{
  "vocab_size": 2048,
  "qk_norm": false,
  "parallel_block": false,
  "init_std_down": 0.00539
}
Each number is 128 + 32 x the weight over its row's rms, rounded and kept within 0 to 255. Layers, rows and columns count from 0. Numbers have three digits each. The size before them is the row's rms in percent of the matrix's.

# layer 4 MLP up, 1280x320, rms 0.0401, rows 474-560, columns 80-159
103:153165114135113127098185108128111063151161138094153169118138113142119129166178107161135128090140144120107139178113077117072094148074090153136172085143092088096091126089127158134142102094093128084164149170127167143183136135112149204090061109
092:135064120095132159127064174140077109084138136121083144167140137173170181135170119112131105146119109108075131157134105149123130164139190172087125103161144155107129144172147154083180113129113143173108142160113134170144109120061128101117111172
099:146136122126153154102129094151107136161135115101147136165079116144070133124108084167115124123117116081097125084093129102153154115127168131135129141079058142108114084153066155108142146130084121098117149158127097189174132111047146127105179192
100:146057133189169120095185140180103178086187081148155124107150233145163106144133121151161131172095170103109130178110107131062128145116098124123181097106115116108122113146105173144145136143163112133114169124128142085137173123099129105115108150
107:183077154131167106148182157119154149201145132125092162135158128141135127118101255083108137150126102114123088086134117140144137141147124137101149085148171074128131189162116111077116094088077114130155095081109126128122153159126146051113126133
092:175126199115146072119159116151092113133135070063135169136140152110153144110133147189155164100092095121125129092100067110114180126088141123082128134146093114151096143151117126125142102155174115182096135156113204120134103103147181052138099118
098:141162159104159153148142168109166164155149093075106166117125169102132160148162144123188131101133147135163135104104135194115155133143144154175101155090122160135124125092166091154167109139126117119210142148123133133134046175105070133182088131
095:152135113112112126096153142136098127117164198158147133143108188113100128081104120144093102142169087159096140103162090120144188140109141181062164118132120127102134110140059160091131156070097092134142168147181122154113146128055103093114085184
109:158181142106119107154170122124143135075130144167121105193146122173117161145153125138147163170160130125082172084176109206150113188133162124172169155147152135098136149158080147118112096120084114131162118078109141085155137113116168100090092124
090:154107139159154139129171121131093185177164129098171225110142152148203104119174113183119190061126139141079133170108151113106152188153142187135163134075140193168111091184052165122116142126136085069134184135109134143081115126154152162082084185
110:144074126159093124091119173106107187146127138102132122132129158090177145103122145137144105154120138085109151093046129118058183128123135153102136155181115159147108139126123117102127155058095137111226142131192093157109168172109136134134103177
100:141102133082144098142102084154134154147189113128142184082125078169123098147134124175132159126149111085078117106112071127105110115100127139086126087129120106101074148087119157182129146068145130117153112158140169123136129157152109176148134107
103:148136104146160112123113145137150143125182220099180157161138131145178117129128098122082106144151132118110101101125081116088124092121106109104090122083161177063079185184063079079087118113121155156132116155136116148160159139114111211124111148
101:157113163075169099096089155111141146130091147095147171143091105100125138110137106089149105155128091133065120183092079105108122124149131141147144071118143175110161113132101143167170073128112138104164135189096097159116127157110131163108164164
105:161136164146156163134208124085167141138122083119182149161121177175181122110182161132117190082109150140139105107088107152048169149079139109103137157055134194159125150100129150139218119156121183177136194127096140100160109119153135091161139141
089:201098172219141140156139104108163133135229130136123136171174111136125046142138121159114144145188145136141125127123130125070116158152152154166165103103119161123116158213096140142144144058112164154103156121113198073132154132106068195112123134
087:137098141099112161076138174152074103148127150092100136111158195150103110127184171075173090161134142071084136101129095127116211142163154159190147078130042148181093115188103117142118100118094179099198118122158152105133173133121185112122027134
105:105147182089132068130170103123104171168133105131127192109156103112129086146097139186116169144077179156116136129125081106127162129147139130127127098145109101109125168130147137114185090100118161147167130143093202087172085151126102125139095162
096:116064150134142156094098156097096146104163151119095145150174096153162102148147163163164101171103133111099077088111137125124137172167133143116114145140198123106116176200140113130147098130126172144110131163145162123165141055095110055139152169
101:136139132101194121124185137142152180112137115176078153123076107150122117098123153121177137095118149147115087070104109132127097129148148127103131115147141114130121153103154146150139089132126168155101089117091188037116140103100098110101109133
104:114106126169106102111178116147119119107178080098168155116119162166137074101134108148157208131122128141127096115104111088108170187111131102112151131137157112136129078145156146149166099103147092179155106091045155068105076100097172195120127136
101:179146096081097136137145102112088121169107170093095123103103123147136112107136106170114083167133073120090133076102098143114175125126147118145150109120179109104112118114098098127168109052123125107134124135129103072152146160113092121165137166
108:153088098118136127135194107102150164073130131143131126157081157170082094170147165104159110115125122101110106089108090170137121175119144102094167114118170152094147118077159119162155129157093104083115120129076103091079130078090136126128117172
105:100159139095167090133109125119141157145149120069075136139057130151135165112148141158154137103100156145126106153110115160137093190121108117124160081087137122118076117175089115118161153146032133080168175136125110154183137176039140143106096120
090:161132128124127120078121178094044097151139146082127163185133167098161126061110123085128166083104085115136143135106142152108104095147185129123158049118132168115136126132085130135138112096078183101176144140075123171148109169112133148090123142
107:159099089117157112128102161144141169159167160087069157166096130190184105161115197135146069129118098164112119166130123230165150126135110105149119101154142118088116159161100159129082149157099127110142104120147071097085123189066128129073146216
103:122067140160099118133148149113084110144116156143082125138097107150135164087134169173059128111166116106089133102102140138148147114141118156157111115101097166076120146123116125197131133189055209115150182190143110130182088069092138107137151097
090:134106178097135113135146137160124134146130190105059168116137105139110102091131117114083139058204118116118104080061139120173142081169117137052098100144101169042097112154137113118115096112120149097127183132121150099111029100133134114120107160
104:126178135140136089123136153109063110143114089148092114110118130114156158085112164107182135179146078153114105134100110143109194139098187136091107069087138106150088122115120180180098112150147157161162074142100169160148184136075094125133104122
102:102110192198102093150092091098130135108112083107115097174172109171170098112157128176143085113058141133056088118130119110170134128202112127153094170159144122168099155066106153118136101093100126114104086150105147092139099083047130104117158129
082:160119147159101156130162118052131105171117209078125124118097116120080182147183135171160169105138160091092124092150054143145134127152076133137149146183081135114145113165139068139119089129126165127128154201163137151119131119133097180143116176
108:089131122196107131097192120157131084095113180143115139081090145154119068152112164149123113105075076097120117123035083182150160167147119128131153133094136111083081137095125113152117170182106117066142119192107173086121094118101138111109072123
101:143146113163151111125116141183142167148216105119130112129120130155096075134158096206150111133147105146077122110162112154102117090105053174107138132171113136100086190132065107119119098113123130113128166216160122132128178118112117141125169154
098:099110117147067160090132142091083127143101115131129084105170173102144101120151198143103164130153116130117131077165109143120186102088121116175142132141059153140116160117084065168192055085138131135128157078105158163123094126106158190173156198
099:082130186117128054150131073157103144110146122129189108118095178147106116153134177152141119096156170099124094105104167140198130129150141157155141147142121137097132136134069084127125095152147138050112180064097118121124139075103134190152090138
102:136116116147116134143092129106154104148158113146174121144148106083128143099187125152104140130131127094112119125144122149104065073144111141119163126107144072130103133116112138095125073124109125090139152175110144153210161150108100105103134178
092:127064161069137076140142111151072167060103095148150128143099136198170160154129163147118136169088137122067115150067125125103143159100134138124121108062205190111144109158108190195134121050087106040115124148059093112103140138123173139086039192
091:160089099143182103104134127089100120102202179106117169194170114166165073145127132118145102153130167164081124089102108134100141113115109124143079119127164167119090159203099088136035131139119113195120107107182148121124164150145127150104119162
165:202116166165157096118165129111144159088129158081146181195091169132162133043166145150121180101102152077147070138117103172100150187126169140137124150094105180136137140138135160153085094134161129136163107214093202152117073160136172076161134120
086:208141152126173136093075108160141162109156215062143153170106152142158105142165143148134146109151076084132141089107124138180114122153130170105083126135139079114100128132087107070186146129114094098114122137107117131166126150120137152128089160
105:152115132173135086157136138113123059163129081098088142160135174202153127144103171127167190167135147142094124055146095178105132157120173148136128148162105158157142137141159150150140138154092128114196138096136085101132134117156113143146117160
107:071116119138166102109128091178122147111100126107050113154186199165095120074139179219150173148132126126124140153117127151098067141170172133163151130099123193132113151140079141238147095181186150166132142080105128182121120183116143127089147167
094:119121167134125123124134103162111152226134168129129200168132143087153133125131212127088183143101125098114081092153104151098133089180136159135158158113096169115128141204099142146155149150099152131183129124105171099154113164160177105095034108
101:121114108144095142098165137153130147181192126076156134119111120103134108124134158105170154166113107115130124152080115153081108124168137123179122173182134150114127115058132141201122139100093123139147119177084142142122122132139160131130084145
103:067135148145102145107100156140102129100113101145110143120156117173124119067209144169166167123094103112080172124081121130109134109161115160179111115180137170107148120126106143180133091177131151114160122111132199164174086115101154097045148113
103:140126114151123136067169147102149113169179167080134153157108076116133130130149195095153151117143124115107059109088097175108170083148209137135122133127173109127134097073093152176146107106130135122153116138107121136111072088116111160074143140
103:192086112148150107139094127075123177153110163155102159228085146153156184168136185143166172081121102104075066123082087131140127100138148152098142109109158133093133131145134176153160148158119174129121152113089097120100103100070091105141110165
098:172147186113100140116126125101135104147132085155113103155063182137157093100132146129157140134151058146128104121094112160179094190066157215126164147153122111107119145106157129136169143088110113114094163118128129157109149095113130175127095168
101:115084134092105133131162129114117143154097148107108169168087147118130055159123082160126108021130144169116126118143130135162085173103119103158101143135088107125092145060137123113111081152101123150156080153164115149144128123094160150143143127
098:156063132174085131120186140093138092112152167125131096169084078158139089097106142118130108109086149114104004095148126111078159127119177199106105140163138155137126197104139119140156142107124143094119171212115136155176085084142152124126118151
098:131120127150131106147109129155106153167115129158177110102134173112113078094134156135148122140128170080138080117072124165129184100169150155168122134153133221158125080107064096156115152147079186072155167093120102145138158172099137180114136166
100:129187132139109136110089113149109131085144136072082159128143130107173173111116150166104152100155116139100096093120087109115090111127067118110223156114097177115123110178102112125147138082110109112119178109099154158190118105126148107101091173
092:147059112108137162092107131099102092112131138102083123124133143166109127150196138137171130064140096114142126088126124204155116140123162173177134077141148109091077180152125098179101050136124139117157175184066127105141132108081106128147115133
108:165155142164135124109123190125113088082118155102143144169122114150159142067121180125177133146127134128114147156099098148135134153096153105062191118114113143126156135183144147159112086134108194128110097140078129165076143155103157123097117136
097:116088097084114143079119138108130141108189159120105159124123145184184160098114129118125139144139113130059085132151114111143137168082112089116098014083148107129066121149135134088143091082086181146129191152080158138164134140160133139217085131
096:112115207143114145101145109140112079117173145140038100137193122101166159168136172110117160126145146157125080080154146163187105178121131145164087110094151086130083088128082139146164040071066123184122121112116133164144113221132087169108098118
096:163137153160135088083131084144093179125148162117180125090174144102095127088174086151107149142083135105120163102111112137146184160082152127136159141091103135124091207177052133140105069082121155155156167156135143084147113159113164154071128162
098:069120137130180103138151165151163163201095100155112126108124126229143132119108156124096101109178129094111131161118117140119175094125136155102075089102139170146109186148082110158148119145117152128188187139061125070137127149164160187157141100
095:131138161103156079122084134170113117156099110148109177107167173123108129106114158133126130139134109126126168116094114188083131146093112134061125121087135107104093112100063120105124090103081111123143131159148131165157122153135170099151143139
106:166175111081158141131212099158141128153110097093098197152146190087134131082190153146125118121126094115132127121165080150106098132112104132125101114070125131124057118128115120134162088068129134193155186151135216145128153185144121148137140159
106:114073122145141099101121056118083163135166112142157154148052144110161113091121130176115181105126172117124136115151135133167109102175145142138163145137136103123113154124126094150108106159152157091181190157103113120145077113083141150118136193
101:065075176163142089112170136154103123104116100125089129102169224157104127070133184143129136114166158160116089100100159157136189157159154143123163042118078193134104134138062096181135139168107219139126230091108155119157101168119144157154087147
101:165175095105097106118179119133123070091127115121083160120126168136180141139097213161090176135087105133101124096106106172116158151188145116102094109074117132114128126147113171120127160131101111098151109100085143149128103080093190095117108180
089:107090151136146105109210150121114126194156104100111178132185184113120160132144151170142102144105160110108108098119070160189098157166051148110177111126155132131103111135121175170125112181111096196122126140077140143191071094159129087147093140
107:106106140155104100127131156101125139117185143126130135178091133104118107070102132166086145066154130095128100155110104115132116130090151141127108089109188163076077168099142111113162180139060077120140131131153123101211100104071151148114121103
107:150098158102171102069111149136148085136159054057163139082093193117188135070124148100100087149149118091105091125063085121122102095127138167115153103149146173061096176097122123112159125117130102118150193104111125133086105197134122102113155186
088:087115100177086079146125137132095135112172120097137135092184124090097139100123136205118156117107133121133086097104156152088120120136192186113162081034111181104096150121118120140132187120158150183150173069140167102200132167087161108132098102
095:189114107137149160091140113131127153160164193059179160170162150174132098111170130144111123093114100100088174123110130151142157154074142067152177129118127136117146149191061118120078063093136127123134146122114153104156177115131111102160083154
107:146128129096124124102098085125142127168164140112109125135075159181118085124148116089102105154123155129091118111111074110170146110118201193179112087148086150040071159111082157138094126121142149111110112125161172149070137171115079186211121172
098:121173201064162154119186072093153142108146144135166176182068150140094155172142135151126160110089089140126119088067083124131166188153175157143095172112102085160102128088139138138137170161060086066141191136088175173127122148107109191081049200
097:147166137096142089132084107126142152158192090075153132161136141145096072112127132179148131196122142151130149134135095146161126108139133102140096098158164176093131119145152123201097118080116123152147146134138130139170144119117170116094132125
110:203137118152144118168110068098140154089089097124115136160136167147138095052201206148105130108120146164118075108098087181056114127106131169137128148146098203084121147138171126179137104140140157112115158110084185106086115134137149112163161132
146:173121162168154149169174126108151161077128121088160199173092190118118107074155168168154188107115150126162052130113100153063152139122162146143148134079117160113131115112142150147107077130173143142146106175065159158136070145151139089161129138
099:114103121209130094114120155173070128110173094135132191118080161136102115110115156164159162141085120085102148090089097135143110115151175147086161142095083149133139151118073113117156156100126153121164151153135134102102140149140144069131072169
087:124041131157151165139142107040154135175157126081130139115157173130098079125130166181130119128114178130147110147139061140173095118145157115167173097067121149083087150106102115116117089096132195108084097121097092074121139090100103133146118122
104:135102155131094104110092123114064112136138141092141124197104199188191149132153112123094167118176114169088113121042154107130209113109120130122141059156123124091138119167062117124120089160133148095150186163139098185142174145136178095127120121
091:170183072181128132061179163138063116157138169122140167169123134121160143088146171115094128131104119093086180128062130136115161129116144129137111080136101127082160155205139155164109158154133146110162185132143145126111134155134202064087113142
079:161109148151149135094113174130157151116172172144099122126168137217137069130178137117135139138123104138096122137054140213123157149127139121150102102117138131145109116145069093097133120110108131091149129067103161108172161108145143142082170165
097:162149093160172111137137089115167145151187142061145142151084142127137140126174080180182096153100130117114120129081096154173177110150127175121137097132103131096072196083088100078110127173112153103129182117166126155186119139137136165139130153
088:115138148093090147122110134172069137098103187111137122148178109098185109094143121114088095099108072082108121080068110139152191123189127094117078095102115142130110144075071115150131088103164146119111173142140104157127090113184161105150091205
075:157101211141116125125063105152127114155137136087191107137130072127113114171143101150136127142163126149086111104073104132154112168094132119157117145139105138140107145170112135143176113154122149175144211171155136086155118133101125213098111114
102:127150150143133139129128116124141140153130076130087175133196194104142212159201158183133173135086070125120118141126083150169136121099094077139138136077132101101092101115060116123201068108095117162094158123119206116118133157127124144127112151
093:151141097157089134065126146102101149108146112138161111121127197155163104153196179126135096136130125099109116112094096128132100104145102152102140152114111137115143148114128140119113088092109163085107135083141122159117120149084095161191098144
100:125099143135114122152133098090149114074103148089113155153117118106183108108103115101137121088215156125117050089141137164122124153076064120127134134148176155110038129141140157124174117132059189147119193152117126130167068148152149102168107107
088:151133129141100077175145094154094165172128118126131180117164140165153134048156115165139122149105099175088126175100108121107172083087095103167122140121157147127118178122117107113181142139150070078132154129109108109145078159148157086088138195
099:117176148091127149110196126062086108154132167177153146194107149111135124154124161111113211115121115068135109106144100141117176132108164103151111149144145076169129123128138082126123141094080144152160078132102197109108124177126119138175074165
097:161144091148142086131129122135087132109179177126163083150137123179205109048157122140139106135125037093114124045093142142098187139136150142086093115110142184116115187111089078133113164147106194116175243180133145148141174146149167139137141168
# layer 4 MLP down (transposed), 1280x320, rms 0.0334, rows 474-559, columns 80-159
092:188145160091140065131176121214116095095129187102164126131123193104167131099202153122211083090118125085107104178084100079110131165071140108134152120119152101144139193137082103126091137155144128089133111084151109144121115047089138174101101129
092:085138089072133137139158134120130158103084126129206111156103104107100134126085155104109068094120095070133175147135129165138162148122170054158165107095161123149119130138117146182129113130119163139091109111107091074075087100132129156112143099
110:075203146090094140205113141096134149134148114181183096143120152122143126138153100152143167176134140094145150107147098180123152187130138128089145136136137120124072185117088137190155039110147126115165120142060066129146127121182076116110120110
097:163090113122114159092103114077209141074125091158121144145118092153147152105120174163083099120142116174110109066173111139183108170188139177124072145146103196157105084149113096126131132108166126113143136114122206125156127103128132171144169100
107:144149199093104142112066074103159169126135134162110127165096155096118133125095131120126173118112137106179147119141121064142192114135096148163123136103140151138078108060154132126149135146183117126120176143147218153100155111118130162135139166
098:188088080241100132124084118084190148163143192119140142126174100166118165155168171146162120138071170114177109103163185118126126132117115084111125124133150110098119125106129148084121094112074107132104143170206053101119089102144095121129137119
103:189140081061159153149116141085171086123156120137140140124123178114134171159095106104104096171132140178219122100130137151122119149098141082117134119203091143140146048053070160133146101128137127143159098078131179044145207163136103118141075130
092:155108087101119111119141082122121161143163149194122199138082129129133159176091182105125114131058215136119182153152139118159125132164132105182110147143078148095132118106104144093130065181171101141136091106155142110091140176150159142115116108
112:158255182141088139200105138107224071123107151080111148149147155131138096110134110150097105137164139168109161114138111126152114192199099114126149141185101141131105096144189088077103116134153179140117129130034141164188091065116132132096070127
086:118168143151158143126160153084170116114136088115074134175122123128084106153134107114132110222118142165218140109195124182164098111146128179195174132184095097160061170164146201132127082129098163168081190184142138119166108097149129132143125128
111:063098129129146112175143118136099090115049086141058211109116067136092109121180183138136144185161137113091141115106104118179162104139160122128116152115101129126158091088197122127133154069127141099131134120146183146131087148163078156123085094
093:101156125122138131124113128187147105073157132093119169160118093102193124128196115109148104113154161128121121159119131115103103099083111161142132115117101125159198128142164105104145121147055062114128167100100084058115136098119116123091082113
101:130071137166120184101168203142169159093189137149139139124151162114079042111128201111141123137147129239149104145160132145114094099134163139060147152104097095117141105102153143181127081098130107179069042123114144218130138122146153094174104130
105:078122171191147116140157173141125099135090106120095133171178128176126085138101139131124097147124133111160110089143135133171132104139159153115116102116111125061127074135101067172067157063166138127122125141104108147154120060134129079123147138
090:130128150105138156126132142089165118138136099165143123099150141131128131105168141165148113122146151130255127155141150119124133125139107148150180154188121147123146118105134069164137103127114140144106154158111135141135109095142144120110134142
091:119121128086109107124104107099166129089067096175087115072139193128143170072144139089152131103095122091121157162108149182096177115119112125086081214172132154126154089100131113171107113179152173096139113147124095210113083112184199129152176143
087:100143108140126085095135120109127141113157114134113114150070121120143173119150122174111176140140111132069149147169130095152115088165084057123192122113125093155138123070150120097123146092152183142082123104132124155046181089141153202144117075
100:138151156127107109143121067130170092176084176122122072082105084134145157121079142106144121176134132147089143152056150180133145172138117087118063104166135180144153144150130177154150129153117138108129175191144160188152123159146156135143142141
101:113129108105132096111103154101154128107161099133122126109148163120127101098129175057137089117123153114108178106122144100136045141156113082137103108092139113102089101111140161122127137155158186093179122210119096113105175186163115151084189078
108:150152092146082090157106083150078089097076163066145143103126101139084194094184116134101136148185124180123104103182128140151136132099141080155145171149119184076148174183139165097066158097120109164111127165125059157151089169119145146139200164
107:117138066187130174086152110122137137187174144208105175162162122141123132130130116134073143133102128172146161137154133125149116172146160153125175152109074135176163138091086143166164089150138158146094158108161153155174066174174110111146149153
102:149105143135076101126117119136157117164132169147138121154130097117158115113139143122163185207100083108139107171084129147098122146149109108060146101169187144069110143185101045148125116112157122150148125153182119137154111079116148119124155092
115:117154094169200159132137121152118102148145176096110127092100132155090096138192114214164083132147111153067101115167146110097132059115146164118068183131100095132076127106119141123173158127105081160018103098116137125106129081151074123183101088
124:106075180128106113101130088143089123079158119128136179127099135141125161116082117102129134147100117148081148135137148122152152116090109076130145175104101112166097164064103073140131073110089121107106163141126148112132140184132154154133160138
094:081158133173152102126153134104141154151151086123167093151130152125122128147121086160100079087124111121174126155114126133163158084112086083122126129147125133133115172081157146184128126105132117088091067110100132135105165086080187096125146132
105:142115157136150153123139156136142065134183122139141182129086105139098102133142143120189136175150174140117082139101096141096171183155117180071129165183117112114121124098144092147158144211200092086103083160133148150120117054141078131137029149
122:115112139137169161164126106126073125162137089129131131173175155143115132124185112172169148059126112128097185110135096151102113163153088072136111109150159146111079153157126118154125137163048180120122175118123157164096118112094174151040094125
104:113134065108076151028089141126109166130135110143156134129117109108135092142116143058146131160128112134107156122149109110157130112049144118139156078101121095149124109092098137124133115128109111145118097106153110171139146163157133125110130073
104:117166106125132105087121109182162131113132124106133079160137112121086182121099140124119085134119127094140127113174109197088108140166127178061130141130147141089131151146171055187189131104159115134054085105132075114128115095145169163171134154
107:080120116084127128130132124096103139207173105148101181117115205140074129134064145136158148138043144098083123125099137115143125111063117104096194137086146150129125119136091078139141171125122144160117140106120024134119125083149119136093162129
066:122142090146139124118097177150141139134169131125119107152135126112159164095091109115127097135133115170104175126062216130131130075168165157172145157097119075173171174122131102109112161145109092199114066133139146133099136178139209115093143124
112:159157117117142156136111076150148113113071190080173087106097162155151121135120136115184104119126164088122111137108125141192113118155108142079118098143105147113100122079134076163111184138113136165126090122113143146121115125172165142142100082
107:130145122118135134198161175135135149172147158131091156152122134090141126156129067156122148091168189066091145149161194126110090108168172136154134154140095154156160138120095103167083144158122132123072114115134143147108181106111087159170097065
099:108175088097121179115152153141053130112157133139160122151128135077170115093166097134147162113125133070110141136144167065111145156121069141149091134126186176163117090168104125119101157110075090107143128117176112150069068149168125152105085099
122:074146083097102086103145113143096159149141139119156162168147123170125113095118132109141139116112163136090086125122100162111138126064111158173127086116081144132114109081061090187153135158118155120046132210143123119172061124143130116099097087
106:184136171171156101139135119086127156174192101147115143193095163180175187134123099105142136109139173127067133133144108100139182183088096171131124105125153164136110176124095134063115134147206111113177107156103045128113216148138081156111166112
090:112143117177189127131089144113125099117155073157064082099120180100097067118088116061122159110110165129133168168103163112159124122122167141114191137154185078079112119119138077173129163063073141183129193090150181123141136067132090114123182122
100:114161145135124095085115145104097115148135113131116132078087094110124150076132135164161172185148133104103175084120142127107097073088113157087139121086129118055101127139128118060167133135108137119122198101129113149187071156174113158129144181
101:146136140142149130125154129112178134123147136114116136138118170154138116115145139138143138120124106118255097119107113155082167149133156158127132125122126139115130123134107130134130120122111138140136129133117142138146089129118133119123122136
060:083116140108196119161157116159126130193161099100132127086203188140129152093093135085135133120069084140103121120097095151115154142147094157117139121151172116154067164090118099141137116127119099136163110117058115178110158160154084170167127097
120:183085143083142117161117082113178164182143094111120134172121090150100146147112147144100079139108099126102134070130135115142043070072149116125128166123159126211143081145143127060141069144177137227162165107137170129118136111118059173113114128
114:105160151091090165088125122137142114120105159123089160105168155142122102109118075127140131134104079129155101128135128168107147160151152102178132109100137145101049047114121133082142140143211094142153138117133112190094151173132117095105094190
090:128182075124105098135188143126122116103119110166071143153152149117125122100105117196169116066113107143103151168050110134040131158112074108126154146099192135133107164110183169141109148136189106088095125150146145077159128135081121112069129121
111:174146131124183130074132092101140124120131159104197150118070082136101144081154180168127087152088156119123203157082107214123137088108108168160127104196142138119146053120138129135085142110135128127137204170134135094089101072126181110162137082
107:121098089103097154131161115180083149142141101138170120132093168115142158110167157140148141167148086103081152063172176083133109153034083106139140068116128146107137105164104171100161086149068162125112162102102179154148137166107121129130133116
107:110126159133141124127105158182140149204168160168152060131140113150070106102096110160126089158073133149171170157123146137103076185125168139147107079150145143077114098161132125079142152070093090078136171094147130066111119128105107147134119132
110:109142081118156087126114106072110100115132114118161170135149086109083124083120135095072118128117166036070126127116118126103119096075114088148109126081153127149124138142081108108101133040140184078121147171171102113126195171139122117146108128
081:106117132149135126108220135131130132104110065146169072155178188129150143156186193174086107103118223169160121101142067123137120068128132116096110089130152127152135115100102072131134123142171170199145084063137173094181187162185140061109155105
094:093124121192071121146206102137143034144101145122118137115157107115160122111102111129107097097134173137164155136113131163149085170057162092148144047051096154139105072167108123125119141183093118127114097136123140116112112141133098115054141087
102:103078117126199079116123129133168125120184106087197147075135112144108133150157118205126132181108133178152083138111077157146070146113109061101105166158148140075118099142095079131124176162140082114072129096114123167184144158128116146121131100
102:130151178116143146151103133157117134145091073140113136101142074180179132108135099103122146111129114166143169052185090135118054194111128122113092126164061116112112160129130153143137105119170125183170157179137161098128138112138078145161136156
101:099145176154149160134135189113078083089129141190120126151096114195185149125123088165158118153189119151069087150156167123112109128129135130154153149122149113163189114088099103108165094121129145130098105127089115055103137091094134068130126116
083:121183138122126166120142117090173178130125140164146096153114108109096101098087133134117117155172156147200079092154141073135096153146097083121116162162118096114121116125164172126149161180082107117111108158139104114127109129171136101142137130
112:113169132111163098094146118146179124128171106090154140145135134112122098084128081158107102123135109134144105125152112129147137060184165137163145175073121153168130134202170142100177112136103157109146087099170145116127142096101177149169159156
101:143084111120119129095114079185158213109051091167192098112111156150080160050130119104128081104125155091119103159104150060149170130167170143142184133133080158144152176092161149121131144170136115106125190112096095131148121140126163126142125131
080:112143089127113134122117151082103135113182129121160115140100174154071121106197156132142054080094120123100205136189195047061130151140173101166121108145162068176095112084168103115128160088136176130169099161154101154104073121169122166168105122
095:130117106180109152070102125113106121097195163146149129120180101115135175172100104122127120132106122094254130133136126117121152076138105166139106141128140101143150093119111111106114074110177117158083139142126171094109110152102094156200131142
098:137123133158142102104138096119196150146100123169091103137160121150131138185063149095080104088135131100192115191100146108117111065150108117100104141119147129207133173117070034102164166105136177137143148119142134095055129078135141152112107136
068:101113121089180116120122090142116115118187077155150100137165092155141086132183135123102140102072150201129152177133154113198102120157137139151092133099166115149088191163128169120125123140093089115153112125065133129188172098142158123113089130
113:157182104108098122135111133163106151143106183118071097171167116130149131167143133110132116156167178109134137122177203123121145127102134153102116100073190119099124154122193178144097145186158091103153090089128168093091155159146132165082114128
117:163098185113153134153123088128118142140144162172158118201107189184166136096120144133117098165190147112145106155093077131103112135190117148145095129134126101162127079091069096112143089172152115128120153110166140147118127088152179122173150108
128:141138103127110135123178172131103123118102070088114239189125158156108165141149158118175180108126112163107123128108140109158123083112118185153165152085113157106128137158141111105208110179115142149076172159154154093124062108113129099124196141
104:158091085133155126171158118073162163148063022117168101141093119127141138110130129187156078099149137120094160099160152106109071100097147129119160029141156072093155148118132181124063115150063188133157140118169141087154155074092152119118074147
064:107097101155157117145123140118118123148071108094136110086086113099148143102110142128099137117132127107110202132125170136095175093130095163108080114172185144119175182100152079183111129130067101178128175091118117132056155123160121140110127147
110:165141095080151076130137119127108093142078155136113164170108163142197107117059120140110118134061140191121105123071181100154158100126190092098108156157133114193166126163099112101058101079154137126086158126100112179153152114083196177137092161
094:157164164137197128160122107135110142142110121150123114127103167105166121086125137124145140159168162145101094147131220176081096082139140088072091175145183146177196102121098126070110121098105112131221150125106128140142141078156118142138126114
089:131140108065132180087149141154138127154114093108058103122096148085123169123119102122126154136170116134201145140148114119178097151054063143094135166098100029115152151170162091127187180141103117170080134140173121133145077058097113112109136169
103:087115104128153120117162130180124122120120134144112097163131093146140126094093177095137165128088186115096125085096113062148143138125122085153092137151177124113128113092141157137099200142101106123165103117115121125153154172145062156119096034
119:107131132115105144106109184128098096059120118178066147152076159142103117130123107088151149190222065117116111124048161157124160150099087092086126139116135092120124112138089168180139088097168100089082131092096114145094037097103147104104127148
102:130127163104131162194129103098146178065094073166115141113177076145110150119065184081127136119109134177181162065134131092100142118122126143100060102155174118094151118073173187095141109111158109062157142126114167116149134166093089148147165158
101:217154169125131106128152173146115113076095093170116119130146104084114116085138136100113159173096101079131103128157132159076081171109162099096108133161150156108103052104156110176105149148139106079198079157148106160174107163171149215107167163
096:125113147155158154102162123083149146108146141129132137150090114115096089103123113116121164151138102135255131106144118130156119119134121144175137120104118115105110133096137084098137122128065114120094141159091150115165136118098117165096066130
099:132135129127117132131140129104184148135140120143124111115131160141126097121127133125147141147120110130255131086107107154090158158103140105111138125135120122130110141093106133157116102119110128135122136122095143131149109128107128114115134142
101:101178076068098171131094169173092143122158109139130149101110134098155117190155161114099148113064143114114117103133167154098169155122169115133089126130132108158185107089155123197110129069123103175113109075082115132089137120164151091096151078
096:124164117129117048115113152220132080070101162121129120090156103119143185083127094047093111204132157104112166113122166164128154139094081122118085077172120120111129115155163165143121159169158059172134130165159101175154103111121168166093113165
103:079153135128104160131099137122152107103103140099115116075090202165122091190094107119106131162192119136110180137121145153135139109152133133166135157163133175096118105081127112161149117135128111125139111182126109142125085175180108177136125190
090:171166155144158164111107075171146134142112155132151096148157063148131088133113106093156166084118116109134066164117190080152134150106092150139128131154142101121127094106106066063108047112084151127134083133129122075160094121137114188173137129
089:150070124193117136109097086117095137127089079078125168156068083106100084142092067137154128105099146093128176117167139089156125106088092124144148195141099098160171143143152187163149183116138177135199170136162044146130122124113125100170107169
098:158159212112148096086089123098102138148109088128092124134141162124210103088066089115185170160092192114135100133134127145144169120118121093061090150103126165190135189119165113112124094114134105139080132116145138101122138143145145149149092143
087:110226116132131175144124090124141157162158086184157055128162100156111127138071082127109129129094101124142186151133119108151102120127214088179116138130133119157121174142144081137127096130187202163157183150118132116124115076159156103144129106
066:111126125116150153152185131146213123136136147125090112173149177100132125060117071116155117144146135096163131121181102135090141128088116129074133148147128098151133123108116130182085145100148105081181096048115073151124142102176132129136144110
102:102131149148111062133108137214122120129137059144174123176088181170175114173144081157111102174142177103084132112133138115163072076142140172171165150115128104218134166120102151072122143170124092152187144099131131114135151109133166170117077137
091:161100179121133140105153148147116169108124123135050147097094117081127128122176184116188108157162044128118149130146192164116118154107128170138081050109139154096207143159160114098130196179168147138187112114125148185133077132186093094138176130
098:095143114150097108070083158086116097127093133154059139225132167148090063119107115139125189105135113160118106095114148081125101084111131096093141143136164146160111100184123112097127127104124121113129141089098080130134107079119183121175125144
090:125149106109138171054084062087125187140156097089145113133141157112124134095095139147136145136090114132181134100166098147156088150092229140124191091101128127110194096132047103136136182111164165140105118053146192170131132105150133084147125143
099:143138171101162078084125144147093139131123091134176093133181139071146134085128163132154125117075121085219156108164061161087090086050119118172147147091162078171103094098184111082151113091155122065125099113145128149122138133174151078179162110